Part of a small language model's weights.
Training: a variant of Adam for these matrices, 107M tokens, 6837 steps.
Each number is 500 + 50 x the weight over its row's rms, rounded and kept within 0 to 999. Layers, rows and columns count from 0. Numbers have three digits each. The size before them is the row's rms in percent of the matrix's.

# down: layer 6 MLP down (transposed), 320x128, rms 0.123, rows 261-295, columns 0-127
# gate: layer 6 MLP gate, 320x128, rms 0.107, rows 262-296, columns 0-127
# up: layer 6 MLP up, 320x128, rms 0.11, rows 262-296, columns 0-127
down261 103:501478493503467539559552535541517495413588535502388364541542563486550453435514525478499487455500466575480407532498449421510485424470522456543383516476521450553469434522506497485537431571534473532497560547470463420479427400462579520552441500544596484625502494566561537488491531436493479550495462542494433517529515422455498452511554488580534407531583415469538516490507527448582524459562
gate262 093:545461538440506549581561499479487375465534522429491512432503483520458471502514394513584444514415389425475380516525510505512404481438414493529521448506529505466561523486478416454562461403555496496447483585575495481487545448502523566511459513493334488564482513538528506478556445554502534497473427532483494577472501410524454484428468490532511531519467342560481545518542494501547502471493
up262 099:391434483524569528487438445511559624571521444547533479501414554467476512521504605527445584451595545550492427486472450385507581562541516545460519464435451521535508430573515490536511600519386468516578598450417512495517528561460518496525505464418585555472465522539512508535481548485484384544569553521541456471588557566506497529475569480534538482451527530524526464495452504507503547490479
down262 096:374525473482547567578488557523525496437473459457564505405530468517470544526550510519531479521560512451490478499472408468526458529474517479568505323449456519459543436590534473415508594457474479494518504477436490452517569556412514524544507390445520457511444480468535496436578575556527504446451396518539449554482474493519505462478581454459453482557505503569610512548616498533519544481570
gate263 096:447484421472491495611438436512482449431583567494396546557587568498502464477546595486458532499518493445506509335487456506495428492592521584493500448467548453562481482502428429485426495507520539591507490482531561423471520456481541522496580479478425459466513552458455523504551613527576487427534574475442470530532517492518447567461570508604420495528530509569579518520535502466481509437516
up263 102:512466534543568523432563545508472450571417440452540489512460543471528531532486346550567527411477502553538476566434441588593570480513457545536602427427413503489437511525594491485447494520544464479471522554508400542597455439580433531462403476501500562509530441475489474522455579453559486535591481461525551563563520555468517479459488484423496578528479464490515571503502463551538475512539
down263 101:440497592494441451507539454516534487372518481462446513511538447501443512546491557498519522539489502491470591496560596504588432480539465480430504480461456516496438606526509499507442598449482572524518474518567499466463567521452516642562608580465504480548516516494489503561586500496470498479597524526525430546521594600578522572492478493565486520436469507541604488481497492502463411369494
gate264 098:518452548547508461495448485458523547488478571500504580505427497499446550406449492472446411501543523567492532501516470492451430501537485561401520484461463462422465450425498382498576575519581463514489439501536532521515427540517471578508544587412493485532610468540521475558484513508448445477422574437427525416498478507461535421459471548479485382384515486447412483522544387452554481449472
up264 102:443400507470472547513468527531546507562552499501542566425479421474482455542530617578498474424373433485392512469470519599582559500476517537584454501504502557530571504567565523441529576490547525614471547540635535531501425445461507441481544529507570572520511601549435544522494572497572498467536473475530503568538450525526473498522483517505496573514483401502445509449488564459504543474542
down264 103:498522424523470598510596577504439501521516489499506436454529603504446455560518487540507535423535462473524500432517531489430455564345466511561496497464468526592512466494455579456484535458533533538449423576410448476530476548450439587470492534466518481566440610428455465509412525579577534542515467495511472505510515541463477491482510593560517598557531538602546548588440514523427518513534
gate265 091:563504522455450586468436432541534432417571563463504424485530525468464498510473494466509434494476476580457482503501494496498515528542451514508440524558531518474527370468382451510637539519487463542403432485422528511530502497466526499550532575557596530505419509535529529542523504517496472514557529458465457513423426442526433494487385469579650549550486435467494488559546512409560512583539
up265 097:497500468640550466390455474524562553559463485427515494488448458500493490520457514499523552487523568575499556508499514490491516488550489535429433508508536445494527500602483456467579555483600443508499540567513483517481566460507399503492501471538433444490447494516478480541474498533516351490489565532524511469526425419440433543466598438636413421494418461520430531509539578455627495475533
down265 091:524493443501465529525511421519452443429526520498490346499495532464530501474541449560475524419425521556519522498580530523435491497494500466510543691600529555438558482464511479468516478537497531652549453492427450474500543543560450514453495533553492446539444501565491528432531500490442469532547475450511541399397422488488523454538465473499593526525492486534455479501543476458441468611395
gate266 095:552415638519528477447457628472539465424467508524492427502466563562489636481468462454547468441363514583507455510536469543469513483420433535486452447415564542424546532437477486508458539448576527483496542659494477476447512486506551500499532531451498510487504419411470488506557553419485513487483511471483476451474556490459532540483465538513513478525504475503471502465395502370463438537505
up266 091:467491511522548496576509465499583552424480464519480520500420503483471472440597514526530521400533357516479513527493457491405447634530481519549518425495475493481593496412462480512549442449431568535517526503473450419505555460537553457608482466581426460422443471430586419489545562500513478524558526556454542527472482472457561496505610528496501522429570545473543435437500559442437537521472
down266 095:522515426554437488472531464498502514648536546470483395488498476497543460496508426552460502549502505463514437530611605504510495484545655479557473531502614577494476509547548466514487511534503481517614454467440500515501550499484513550441483608424489569510554545533475490493513493453502470464458473486388440545681529528533413496501476512518540555532472585450520521548535464589457507518528
gate267 109:514533455496435514494536437495510586571511411437533475409455552543474489471456522491471492552496446518457529539513484473513533511552568586472544478420547488477544417565526509485512534380466453499439444572613556513466489544519487530514506455535498499430496459411565409461471441522511427501527514477495560493398579517410557475378524447465569443582415501473471632465487487510534589428550
up267 111:589520549537573470484500571460497466468509494454505471477438452575637564408467524454490490519436535569494503502605528530437501451432503536452563428507475526475571524456432468457498511473555531407486464547459472509520553724467502467443481481505487514466542460509450530427562462475523574510571442509449500473577516495443525443570562496478543433506420491516542487477500508572563614485496
down267 104:494458582601493527470479454552542490466484496513477393571424507471466557444512507434428558531598388562506543488482490520547469547404534450436502543501446467479522492502445537467460544466529512485561540520561506516476426517445533541500529541411441535529548461475377497470398590451466472521591545521542499561413545542473464588568479492420494494549464465448475587580551402584481537536462
gate268 101:486462475476513486486497470503540476536445576483590412487533470580540493490494544463534536499459516617497504479516487449544485474485406520485547419465593559513352496536491390498589500346491412425423503510521474533413556561502532550467551499481531563542505470484554465499511510487533393436378502417464543534540514512500522530459509575550569439507560537498437520498555501524472429461403
up268 102:553555451459462557459513480481495485552545563564478512562576377498612500513489508480505550511438602517437491473628478456457490559522450479474460505541581540537437480459520486587480533400431412469478497530497526523430526505546569532485575417446535580585511485500488429536483449563542494465483448492462551484530447418487532350528576526535431499525515483534500447529544550470411409550484
down268 099:544489624447482500603478497501568578539369476537492516531445478457447512530452560545563490511476440489465592397567591536537543516521488425422405589444566516563440599457519523471480456497491595499479394442559549508463477622517553470427515533578502497495482535503543455569453445536491497528508480505495503479527517506503480553504478475502436490483491475525404461453613464500561470430546
gate269 102:482439470488497570467544413454407511603555525444464527578476508510469560507499543425554482560489524489459379501517416495457477503498431478534544530340479448444534478553434383501533454510507478543423470458569508542479572503514488511604491577512410519526499418506549463508494532580493524475487452427448534559490507520436504478412548464574555524435414524433527611517534495538451478480564
up269 100:598477437517556507512597517463457531468440416481392531562432506545520482554428560558475525530475469370475462539528458547462445410502485384450516529492533534510539544466453530553415460511561510550445478400489427432499508585376579518543529444504477473455489497525460526535565456581447570554528440547460441468536540469445540528513492525526557572401457587441514503454520517516484540474501
down269 101:389447513488539458561526561545473543508524525461447521498569522570543477538482486546476538435488490441640582580584529465564561493555453500618508509449448522491473542484545568460426430526584491461534501529470542500591446555414495474412539476483583545442522569504512485446430552509396532476564479505494548511513459465498486518484471428506360538581509523430461398486449432483539498510475
gate270 098:504487496517489458548460475541542501561556459505425445567603644542610466523475507525493476504510469532487562544458471425467530511423467506589520406523485498548401505488520476573473494483552493485514437536561525533456432430426579572546506569567508535465484486487556625497461526454466497420500449402411473576496449541536468547459504426444646495533528476476523477478484526443587443543515
up270 098:452466592492470450553566388514521504525578369547473514576593517425510441522498474552565487573494594472549491485446479459470528570530507524600484504504568501563493445496438510506399439420464467466437453409437532511489508456440560539479431546519487597486523514550589402505412480466477484486565448438445550475490531460489552483457522392519482459446516566522431424487519504570506465538483
down270 098:458436452533459531489566500444501461478489507480596460444512512553491498551514487556408548543472485453524509504573478513504524470451487454396558542538559398439535519538562457492488446501445525473510481453372519437554433539455433379506462507527609530455443554500465596425511508424459554572376624556515464535509467482487499587540472511531491478518541549597559480400470457504491485481573
gate271 100:464506527478563630501563550469449432569545470489548520563446475570460534501533540474578520506403509558455462412512518383491464570428490527491538444444444524424541454591530469439516462517452545447483548555455473445558484486520469608466519492466543515462453483515383525406576467473502434511414530530474475522507391552521624493462513450521516517511457372513470537480410524514486477462483
up271 109:487498471452545449541440468480530535500433489444531571573463503600363516490513549501477513463592479496542503544550438645544537459491475496490460510513550566433538545505470503391545582475509517453565473543513484523458450516415483410595527454522483515452513412540538448488506495488517356531509490558468611466526490481395584552530496485497532452413570612574482534516474475472516507471451
down271 104:503449532412468505476543531516494434496531545409626461531521549562500480563520442515510641410422533441440437519498488490440490475449466457491522547510513466518523551577525477495525547524656453468491570497507451449470601499496463587489399519468531547472424558529505515476463449541413429496420566481479522470479447468487538370446515497457490449513554505563488548486620459537499576504470
gate272 098:462550438538519470460400501525539460546544505362528585527399434555587559471522545535513487507547504443443483453513426520505538429532538523557402441371533476548535505482561426460541501490449469487565433546622397437478483514479489502523492485417456508469470450498482493439473535527503553440534540528469505507494535527488494526472507539435466425477516419501522580595609407535589489463549
up272 109:504437408497572503448518462528523413475518371446549547561481575610539528508571585508471478464553515483517480523602472528597529482528477460490477512337478563453439512477496482513518480516496480471521487448695492535510498572393488513550551425484506531482424465447489458474515455540468506483565473584543554481388457482575484526528530500471413464516562443476480498520510530490533545475517
down272 102:472477605446525503407530504495505421536478449564504492458505482503592479408526510556512433474440648519493499487486652411474525535545557530552560532466479537434516604452562532504469463604605442534483512430507556484596471505455515440492511514495634500499490510422478403489498480513455469484503431451572468488497537496606470559459490498469495531563485502425529498467486570541503584500503
gate273 101:434469537531535519527465524467498572497515470474583604465350528583495490512433521458466447511530459485562484515502431455508466489508428457476469395460540565516624503492587484533592535482336441433476404465534550564437591530513501549471457489486423424496596420520426446532466546454564542458531498554521451573437514439482516468466475495480481470511477469492497470450566459453500466483468
up273 102:493465511530479503502468528628493515464456503544574462440459530457526451392458433584543472507531505568552527514487554512500490508577443491522580447537495431533507513504536525524501617535443553649514370558508464558507472493506451477489590569479517437419487518539447549551439500366560519444578449499495418444471528478507511480535514404448539460403572467487526488545470450486463468593488
down273 101:496475487545443521465566445533495503465460524577481475546416497531524464552550609557493546466562468462374504425457488517492504606498600427490448578489477562542481518455493510504534539467590487424515500403404516557479545406521631555461418563505474499465459565536444571482519470562526473501454491573602535565605431555559527502539523522511506443531433477499439477453456470506424508540493
gate274 099:506590570608457530549465518531488517532616529408468538546470452590445498376527535524555439468456478547512520465489521560529500472553374475555479493515502515561540543512496495509579525462496554499551510485513526536476510416545445476462501428463518473426457548540506517400537529457516385345574482467510491505424447495466461490390479463515477502421492418506412450488517464443409444499468
up274 101:458460511531412502551469531532521494408474525590534485429576399487478524453547454502557519573492566563579416485444549442498480576570468488614509493499459532468434453433455542559481477513496462438473498495406530480507426500477535449396529548477530546502466597603506421434503486524475417515526513523544574404520421535555444423463414490505504461407463500488470480481480548500443415591510
down274 101:509467562476570513478442485516495492447521512524585541425499456468530448595511539562497525451515500468529417569502481480550518452510529512464510576379481550495489517462444468512476468496467479552395544533560357465484449646477540542514482567516491580427532478416492516556444517491433496583462448506510479533452505488536529495472512620398457546502473557346522483591465555498446440440549
gate275 104:492436451418517437524576440518568541564582562509504504601511548518525541547533437466544546444547535559481486514465494479527453647561473470536442444439510444502457440566583466461548522455567388495537449525503519426440477523468466507530518444457383459485522492434482508508519594518616465465514416463420626590505530556547539479470445549516543496541520464536509507413507497552485486537448
up275 099:513515498571444501492506552548560441515471449537492541419434429521382481532524472593555508448510510503541429482477478453513505574552485478550550427475370505390554383536491494542486461498419481476527515493522537497504432508594532565547434506558612443543428520480546411549550507513513466519443562561446534567531449566354506482468580558478526567550492502473519465535488574442452517465514
down275 100:480449444426448527421491407450447415494483445567537471502477587562493489517480480420502461535620581519472535464527530481510559454543496575515481521483444628545495559475554468499391551548485470525431574505533472592464499514464472448565486542616464545504646521499500499523506491564572429492476485455482491465535530465476583504463507546557606556437483529457457511483546422508582585525468
gate276 093:429542485516585503427488506479427489583479436497457432572462497527431517462520491463500605412566525532446480480495511492481509504557526514454547509514440477500564433551563489468532493479505459517525453494498350422522560509500514537538465527476406432481535547448515506542503582539503437459492536392470501545507430465491546538412511529447407413488543539588503641561529468658510473513573
up276 094:429532499502629546499471441472421532482545518461406409483516586440422497552515478461472466579626400478395549459571471511487503475563443513440515488487425513543538417515521406543495529502500544498562525493489473494512500499445522533581520485453473486496581583450503460459447508534570592475467471450498499523417455619447485523446526482432433469505568513575553575502435490527460595477548
down276 092:512506505429467591492493507389516501440523519455423372528474508479553483500503534569463543556532562551501527478530616481536487548472530481507521558583561441445567480538473469610484504520511519451414483531543503477456448509395487508378548539486536440485499466593533561485602497475374627582494531478500558512490551545465560446530519486574498491545513455502602531450545528424467436499495
gate277 104:479471492396590515488500568474564444473507469370475470573502542497561516473543542469439531442517496490384505406463498477525437455529479463465523501465488523579542478452458457512540481483540493490556498452534547443476539555532591576517449430505489521516509458556437493447559423527558566456454575510502443455547534529462447603531493505470635595477481342409508495560580456503467513491432
up277 097:496416542450470425394506415480524447487494626487505522455477512514431498539520561552416532514475597434489553602458477411486516510371516476506561503444577587564507467474501446538545531458497557479449464561501481477527575457510512504529538542455476509423512534532504557601539502458522468459519525549557527482545656396540488536467468490381460541449553526547462519531491453466466575478553
down277 099:558501485415488402544556506575602563489502503521518488502538539522520470497477504572529437543559435594516472454475533502542571501593429584487550597533502491470487561506525539460498509472499474491493428469469556549464534561479411475414445358536419532499493557493438477438458542529430517492510594442458479575565440428490567473430400469544605503534517502414559462533467565548518518468436
gate278 100:422504473418419434569524451520460396492452479508497462548513564527512539438496420467488476509444464430410537413487462472522452455549516485457539499448469500523448475519531452495414438499479487495522433521544487491556555488415515555488597511475549561452452535381542559532424482436542534406605461454544547517563543485473453607437486415544521536488494517503660491569452478426470517503451
up278 101:492581546470540475441449491468453520411480549433455502575483548529488466534447471342511514393517453440489476626562469579556550482413565511562487506495509461524427547518548465515447517510541551482467506485539465469465439597425604553484502487492435531509470474526519627490478455463455530507537446460514518507509573362442502558535451416472527445515440553443565547470464517576528438510495
down278 101:515491588564500559448521566506523469567515491527505544515436426475478407463465621428464505454400495583533538459465494476428499457511497485543348501538515399502496473537431455423484460435531483517422509506473616490463497572551471529495411463475539477492473474404550498463530503561509481510456454551462438522405479435486444530615546579433479560488504531530477621431532519567529519502481
gate279 109:518538535556511553472541504522443484583591544463596497483518480495503586439504476454460393471414477437553453439571437487417439437443481554431586473499521435468564454498539474538582503476454484419501548504485507504573472338561539537518419506446535472556525537510465496487399472442441501524501522459494452462528451433499435553474546419590436447529561520589469518483505562502527510445421
up279 105:450524500580417569510511500510506504515531514377533614462509392588451472525548577422524486543529484472541460472490449542607539518514517501517436509457407496623451534504555487555564423468525454495526545554440398428512452507478427534506504455470555465508404482552549514485485458560576455493464620524434516553544452533518490463516518554491521581516495496499486497490528569581576387566465
down279 105:473491508431552417415467463382540531465427462501542490595447510486479472589467490438530520505452516538475378524491477452478575417499490472482525511493463542424434448488475464425515538482451541592520435464470503361501457491567546523545525547492482380480425479639469510529553492477482489470476411520513442467410436542568494430480455487565533534537534485529519423577514495428455463422474
gate280 102:490569434478631529528493461580519552610577476524556594546541460507551461485475549447451461410571480560505476526516478424490483464508486514524467464454487507448534445544500451522562644458477482469564401529520515462437487455525503568619461454448493527460428560427572465452506464542452482532488523497454568455452557572434535519532449453577613482546466494486507458480586473560512450464430
up280 109:479501513567390459478485539469539508435475509507507516443497418562481434568475526498566493575470541473527504441508570468554509463602473527469434497455567564485558608488502524494517458465439571525508573486548556502489555542458530541520651520553464575471530487527345538540473476479502533553492498554429484636538599551542513563517526550555422583431515451529515541453460521492422565475543
down280 104:483497448516547462479562446611564575478456485488546520491545470488513499483482512474506523399447462489476604574497383504500476443501419561475486459407465497516540507507495519477557549543600459504543514590563407459435625421538481547619516594551520438535564525509527439461530570464513397487535445508491472526483465472504503541529396483604481488515609475517529444438465501506514581447510
gate281 097:451506590567495487525472413496525410589541479494530442477466495445422513587462455429479592511539509499461488522513426525516513424425514462495544524547584476549564494591493518470521478492483523513578428473638396449468518427501550557523482509490480542418509535521433489453417463521549383454431566511516550538541497532483537509401538495454549497454528394546521565518566412507507453426578
up281 097:500419539460478458475594602443631520466450566497503557558477512429529417530510446416507574583598492438567498434514472501463520492565462452542535504476491432526523470503535447460456472512542427453512463596559559495415517580506446525481548490498603523424491442444430578493513547507475465468550481486439506544487514474488530519485612452442540481583556438465572568442490464519439511409445
down281 098:517459522600597518547483594489517477513531366560502548396551464476524491460470503557495463466476527474569469527495579533505486440473478480428502433543562495505439535580525552414570507433545465515536454468502472512469399401479425566522428521502439575496450499510524528496431519498497442577513499528495487466423449430458519546565407502456496469437546600506492465578604443544429399478555
gate282 099:402442461449533516582516496454531455572460545508543447518429592529504511490399482527545524500502527492432505437525417509451534510516499531466527498389634551468502486582499478490426440421432379520409448521527560486505536524535454433482574448507468510442583405481563399461465516419530455457527461452457559516515477542433450479457483419601440455541524520470458494526579533504500461494439
up282 100:599539426527593495564563451470532453474492473472517522517419496580417455435503581512433530440516477432576523549525410537473534444531576475550483480551534589453615515490479482405463430514399531535508523502512504590542519411478521473446469476529540444519514429439490555427511484442483418550471445457572490407477483521411459503412520536481448558501535559501493424471531488495386462478445
down282 099:522539488620502429510533398449525614516525484506466493529523490522592475494516543460530527462480448541506423521481478475495405458419658534549464571518470493532585447493388573500483508499443464474475536588499460531511415497526532576489509624457486509486449430510494551383546580497435441459474554546523459477523528539508576520543506472502633477571531507440491457496497461437492450514568
gate283 106:438527570486428566588417439457489507484519438568571525528586607484439566544538533515473503584507549581561474441494429506486405427485573522499494371585486481528514496500472537501528545491492517399523512507524534461451401401549502566522420530422400477510485437516446537435469460474553474529506509541550564443465471477589487493485570532553479515427489566502486464528560430504446469572451
up283 098:588480563479537521472543513558442576521471480547493416437492498529584570499540602573397502535490502443475651490497528437479513523453469467517513449487499572476513532460495524561516544523439505488420559438525563493507569556540472464380384519530544539464394494502416489485528524556475507451531490498462458487493509488440619512580460423505474389492511502462388428449534502493422566485478
down283 101:466565546497498517419511441434573484525553542480541477494480431450453490446450456458603459455420570546522517510465619487451539478522510494433542480563514497535459517480554463508411470501536590467483457479502518521504479489526435491639581540487433517571478459413527536511507349444507510439520508434437570518506436402551448537374469562545449518451547454544578513545406503490503531554514
gate284 103:622485557565517502522507484469508495490490534507545485483524538517529517422560572511475497577459512509470478490512437604476420452477506505523519472478503521510407463408505484484511441491596490410473450526501463431426494581488507543538482450504498471445554419392603480417552525424547448584503438504494448563505395458573529592533445611581475516511530389448547424578454534421515484536494
up284 105:475593583483597555505612462517437543538494365530403484527474499479402500518521446484387472518515480499542505511533593477526451450512482507557487507507476490457525455543527523520506479457582483486554397460448407552545548543468442533469556408511581480477577569506460555474563485476462412475475473575515509483496505495358513597453446441451462558468510440562492516466476423502492480427436
down284 106:558540530484530529474525485542429483561476564512481472590561495479529548504490468452541528465459501440493617479541385474519458548576525501557551495540513489448493549486456572403498561569484576470498498533487499391583434372551474517525533431533527436521431578447533419508481471538594413528445465480579586473425486520549496437551510547554601548504540537541427502499518551515606430507524
gate285 084:497471523479463505546403479531486493500496484503501602472496452489461493514479410473489523548470575535434442475535507470571490472489449561522578499473553502402463506544476471511488518392547371536429524512610465494575470484370555538515512391444535480470508524532475626524605521494544442435479465343492525566519543485450493547485509394523546515470435449402481440463479459444517516489465
up285 087:510470487530441504545445496497483503464397599542514544355511471503521473524513526546569612577472559537509481508490570509640519495500531538509487530491477493517519571522511566551517502474491378463456509496479475492502521556380606458471497492454497415440513491562440620600536553498489438438368503442607571556473535482502474485540455460481537491481476587443444472469501508463501474570533
down285 090:491536480541514493486445531504441535392448489491593441487510500471442553539567553507443589530481366464550604482489470468495530549444525484505525481510536470546550478555508508539530391586431592484596520484405406476433460481447456486508541547470462462531534358513482420467529448531440439462457488524486449483477548494483486411459508580418459468487503573488530489488454606540498384529534
gate286 098:539401474457514522440618555397504497521477617466526497658486501487501465436554514523476500450497460459514497434522407566447446506429480523541546418530535604478467455538452470472504480438499460456503460475495475499468565569529530516567440526537383530453485540510430518404507537496502447519562471491475520625557452557514530486428491520557529507486428450448464576366493515533482449554492
up286 105:592506530490491547620484527538482431511556524544452530521441454554495466531544523586477441462471473584486545551471483491451522512536500490472469468614370514477394473527577491594399533613445528562491548506525502508546528498477608502416512501537481487614473440530490513503499604458497415574439527497507503547531477490443605440529576458562538509451582501529494506590484516555560495509451
down286 101:401492510407451536431467439527524501526496445477486434553380483519556543535541480511534453571494518560548492414510551562485464499406420529433480538456488464532457502415625527457478478495551549462494490588556465519445485453563567412576524566523446540490430484457564514480518434478562643521511512495466472514441475580590535476404474497540503477517454467568468566445440488475449505534408
gate287 103:516479542533435488421484429545571453521526469474507522568433493458400556560461447472466496446446558495505451490544451619439533540500429501525504348546426421488515477502495423482512461492446567528470485573617532457520459400580474574534533511463500470501475500410539528535615440488585504561491580590437533532537498456454503492460524452478506504453478474561533477547449416535528591533543
up287 097:459524418461567528538441464453404541439481593519506541431481552428506482560559500523519466574423446477493498505434433504569449555490550519535500552581527520541485503532487533543541598472504541490458526489455474511357537516473537455549573535459426511399526435513460604457556521500422472399526498529543449524628494495516550520558496496450401493464520504428475405443564503516587495470422
down287 100:533424554461477567461430467508467571431546526538463523482515526511476492465434453525492532582515541512467479550487389542505526446529485487447486465555403500547564365482482510519472528578566514515508422468532389508486505490491522533509563554507354553494449470467509547440528531523541529409558446501489444458548521473593452549531609579576390480521451440602441446527451452417528487459486
gate288 109:571466537582597606472480616549461537558500577451467464469455542589543499469537562477478506434415402450511532446601442500492439465495393443502514436475459508559518463519546421516506478462463504505476444631522451466499523479517507471447471505467535594470472522563491551573489399458501483488449537428559490448530386464493497524417516511429464555514548393484554493518545467527540452511455
up288 108:482553536478440562415490468494460558534514468546543507564450458514627436560458464435521456501557530450470511453596477459506486589587509488453468472543376462459498514540393529520521503488437483474563503458462486463614562444570521519506481483458500599507497496491469642517463492526412513485576518551547431511417522450662537476534569511562480535492389477488449546513498498520482467504516
down288 109:445553457498499437532490496424446483456503501487451492489585514541499525444556468541441577551576499461418579476466402541598492455589540537438465430524445472433521485422486381488528584514522492567482555423529529493487412538572531471437547556537556551470474539529468443578445565477598508574515516560407517590463491488548596509477514555487412428535565458506490473567463511493538574486503
gate289 101:555468474521453499567544499516548490500494503487519462570476455514539506500503542576457462530409421529453421389520414497547474489440509504479537474497443502445487514563415486513550582472490563553482486503542524459410529573484548540543394440462437460522361411496491558434592478579536516561441602600496456514554457542454584564485583438533541527564503501488587512516501437519515482487393
up289 103:375526519520512548450476447526491519561457447518551516439558525500473479577482450540496501428535525480503454589451508457348494515546462500493476565483537483487525539428509570467455453509443381478608436513525468543620489473472444534429536502461583484472581514466565521551383581501492462458597469448539573419505527445415436432499484539541525579485526443518517395477485528481478454483507
down289 100:567556510461506502548535512516516544467489522541469463486510527520479400489480527564499473491502479592549422464457349453510565533529449473521527388510475462455490519553488494527549510369446468611403518472503427455490580515566476443490486458611457494499448594479491459495433526524508458495448421569564440486553500440459486476461511526539555438497519480493413576560467458481460463369377
gate290 093:539444449595606519535450410485448544500550568537559493527562441563450555537487498497544493490546455536457559449442433455526412484515402506631449476547515506606538474524501414407509575426460462508532454503587476463475466463475554561525529535443514556529460518489450510503526536418473427452571552433505428585545615470473480513523583481524470556577447429536490508431465500508476468491529
up290 101:422554550535533512495509549459471509604429472423419556502438567465470515461438501547506522442469597428565445546532486539504546490465496516548537486480485519474440478563352482492507412468524498468487531545531498411583544491559444517487456486538413530480452379495527536467532515528578499484474432569503556459442531499543451420470418507516402445507413494500497639557527426479532551431567
down290 096:505515566500460534509482532461506570491529502473534563444527585546528516491464500550449548419461537450463485469485545497452377462501506424598386455584446528499469556516454549535487497429464547492557504534589517468473521568459446567499450471427441576464502421474426502552539491348478438425453572520436520478470615545469467404467485438464476499492466490628438428503548506550498484445497
gate291 103:521492558514476445402450472460537529531465567383503541487472520482434580453419506432485525504457482544540524434545455497492500466511458462505472379482475492494550442604497441400512443457595506406470463529468529505525447511493454521415444450498511509430523508516551500522582550471614424435504548466512473529611336489520419434475511543500457437442439439520493509506588476483489508444563
up291 111:554503473614534506446532519464497490564580418530462493452499380537452522532467489519493399455531569565422487563499594472551465541534483464534469600428518526470455493500509543545507529438543506472637476575514474460490481449504574525551446486448494397505428559453428508420537488536536519584468398592377528559504589505525495586550502464533544469552511507512493551492497483561483424458499
down291 105:593522562386475508486469484522539559493520502500472465485493462527420555436467600441591619497506516531532501453499482559546380451544497455491520432427388500532601560493503522494462535483559486475527481413479469480542506568520457493527450512569468502423478540535437533471596515505591418410542505507448451547540459574524459556494390520535478501459450462443459438579592463489513557475422
gate292 099:489517542406441501415499424537493541504451450438610548503464525495459505480489518483496453477473439570530505454599417497501541532535447537503510485500428427403580465575485465422574492460443531544500459494460433424582576497619494534489450562485510491446469559574532460504499425516487417500464569477391562466403465505548464514430548488529488361482479523604466494491565493510506509420463
up292 104:398439538557412465578583488578544449539503532499519469474491414461527573545539460509582594531515434490499496505477544544518501513458516478384399507478445507507453490568504489491463566493431493557507481449416488543549466446434455500581654534489608421524544541577491487559497609458504456555494519546438533512593516545504471514455484476585482516420491477566518530559545431477440509502555
down292 108:404496465465506534571531495452471449381501524547519570469640515518552499487594481559455507507470604485416476650483434412557500475479497544471604516544512466559470517503471508553458573557442531509517491535485453501509410472513467507535470480550583480493399487431484377492547461527504506499533468476538446524495496512528415397531523531521502473513476479510577484522532663578470523488498
gate293 088:431597475481483464478493498443607418533469497509398485444455535508575484549440445492489495508463495537465483509506525487547462430474471514564441543459443391461454435440400500415475560505477570483542483468589562489524497505510532552548495530519423500513435398475558516495495499465510559487527436445347443525463512452443494443570531554516593519502516597515541535471523448510429525362409
up293 096:476554478469488504494428451397553417536432493522528574571497588497409453513474470395488531432445518514468463548481524467488474488445477502465537469454437514407453463487520501307507506474468528467490501494581536527512486466567505593529502553505502528414440425469501507512550573472606528577547488397403495501547475450475461493513498516520557447536525552443444555418531525445462502375447
down293 096:459531488579507445467478503531639463508445438452486496535534500526519500557453514452452532502525471535489477581517824526511525492455508543553459538492480436510457475484505545501472514508523494500471545565548604514520436536487501584461526594493483430429536457492512519573471529470549581476494501505424488493483518499525467437584483466497542406571484540523486458476485547491504483504452
gate294 095:515509580569421470498537585490518571499527527470409546524513483555462419481515425528516458446426444463508459427437377438554530549538483508499475482527503529476499481498374497368560533479396459516503447511515580490499476493549584497449482369446486533576487450450544479383506469414517449503576501493458448511569535451504406573482495413558479589522469447510459527558468507507493482482464
up294 113:539494456542565582527469499511491497558466409442475488438406524433494511523488558538477475503546479631497482488562561498431490449561436447616438521461475475432531448512583452498466407511577524421518546597521469406529537536504482591491503572550535441405409518541551415590495505462527418583448452456523541540493415530489569495397531468529524454477538491501521488474584464506516505460478
down294 104:487446540444506429501597498520522523484563452493480551530479459482479452463475464523551473420528419537493460386517575434503508537497486479521534475545593493531547578607391466409435437432492534576493541471573551560405573517628567528420492438422491525465504522433429490467533474483503516497418522563486438540442490456532509526537446546569491484429530489479446530583571463495441473440414
gate295 103:491521544576461486481521422460480506531557545499501540485484431522457574423496530490610517450446510574483520443485452516461424526497523408550480483522496427544454426495553450574508486496577567509532537621463412383436569530537531512527509525445447490394426527463506562492530573516597368495464443550447575526490482462470534435481515437594547467451506450597455557437549495547507511524531
up295 107:481460528555527547487540463571451516550438489494484464491488483400441410410602466470470434540493560566453567460472508451503556437462488524472573482576453607440533486481459509428473471434488462529500510504512560546543418519488559486573611416616577517558466461397545487414551512482526468428536494579523480559487478551491474481466457624500486516549491544496485476475411401457502423463505
down295 103:496575410520517491423573528420464499583552520479429505555561469554515511440435516537495558458433516502452462517555367468485441626465528452535523551521487467480394444442499436530526490524499482566527536447487421521432558553507476450493447513502451490380477573540549560541590554521509426517485520477547469577506522474450615411465540489452604484501590494562409474499524471498466472537521
gate296 092:483526397534561429503474526431570519583505529534500474566571492508510529444454438512427490469502604430573513464511540492510527443484549612519515554514475493514400482444407431547556555535578539476510528651528531501472411433464585611443455512500502531588446437421500492556501473404477455531521449453438479522509494490485440476415457515439549502550432450522486530566422486508477544477475
up296 092:660508627429460562515580570532449477457554515457462479493544457514531592516531496465553504421392400544490498520526516475499464512394476469552512450439565548449495489519564474495474401467489620545508515537514533439481495566398485447527491500489549578471566429469405596496496512613417485487543506502554483464518536476540520499544530481509484537606514476561541498499570560517490501532532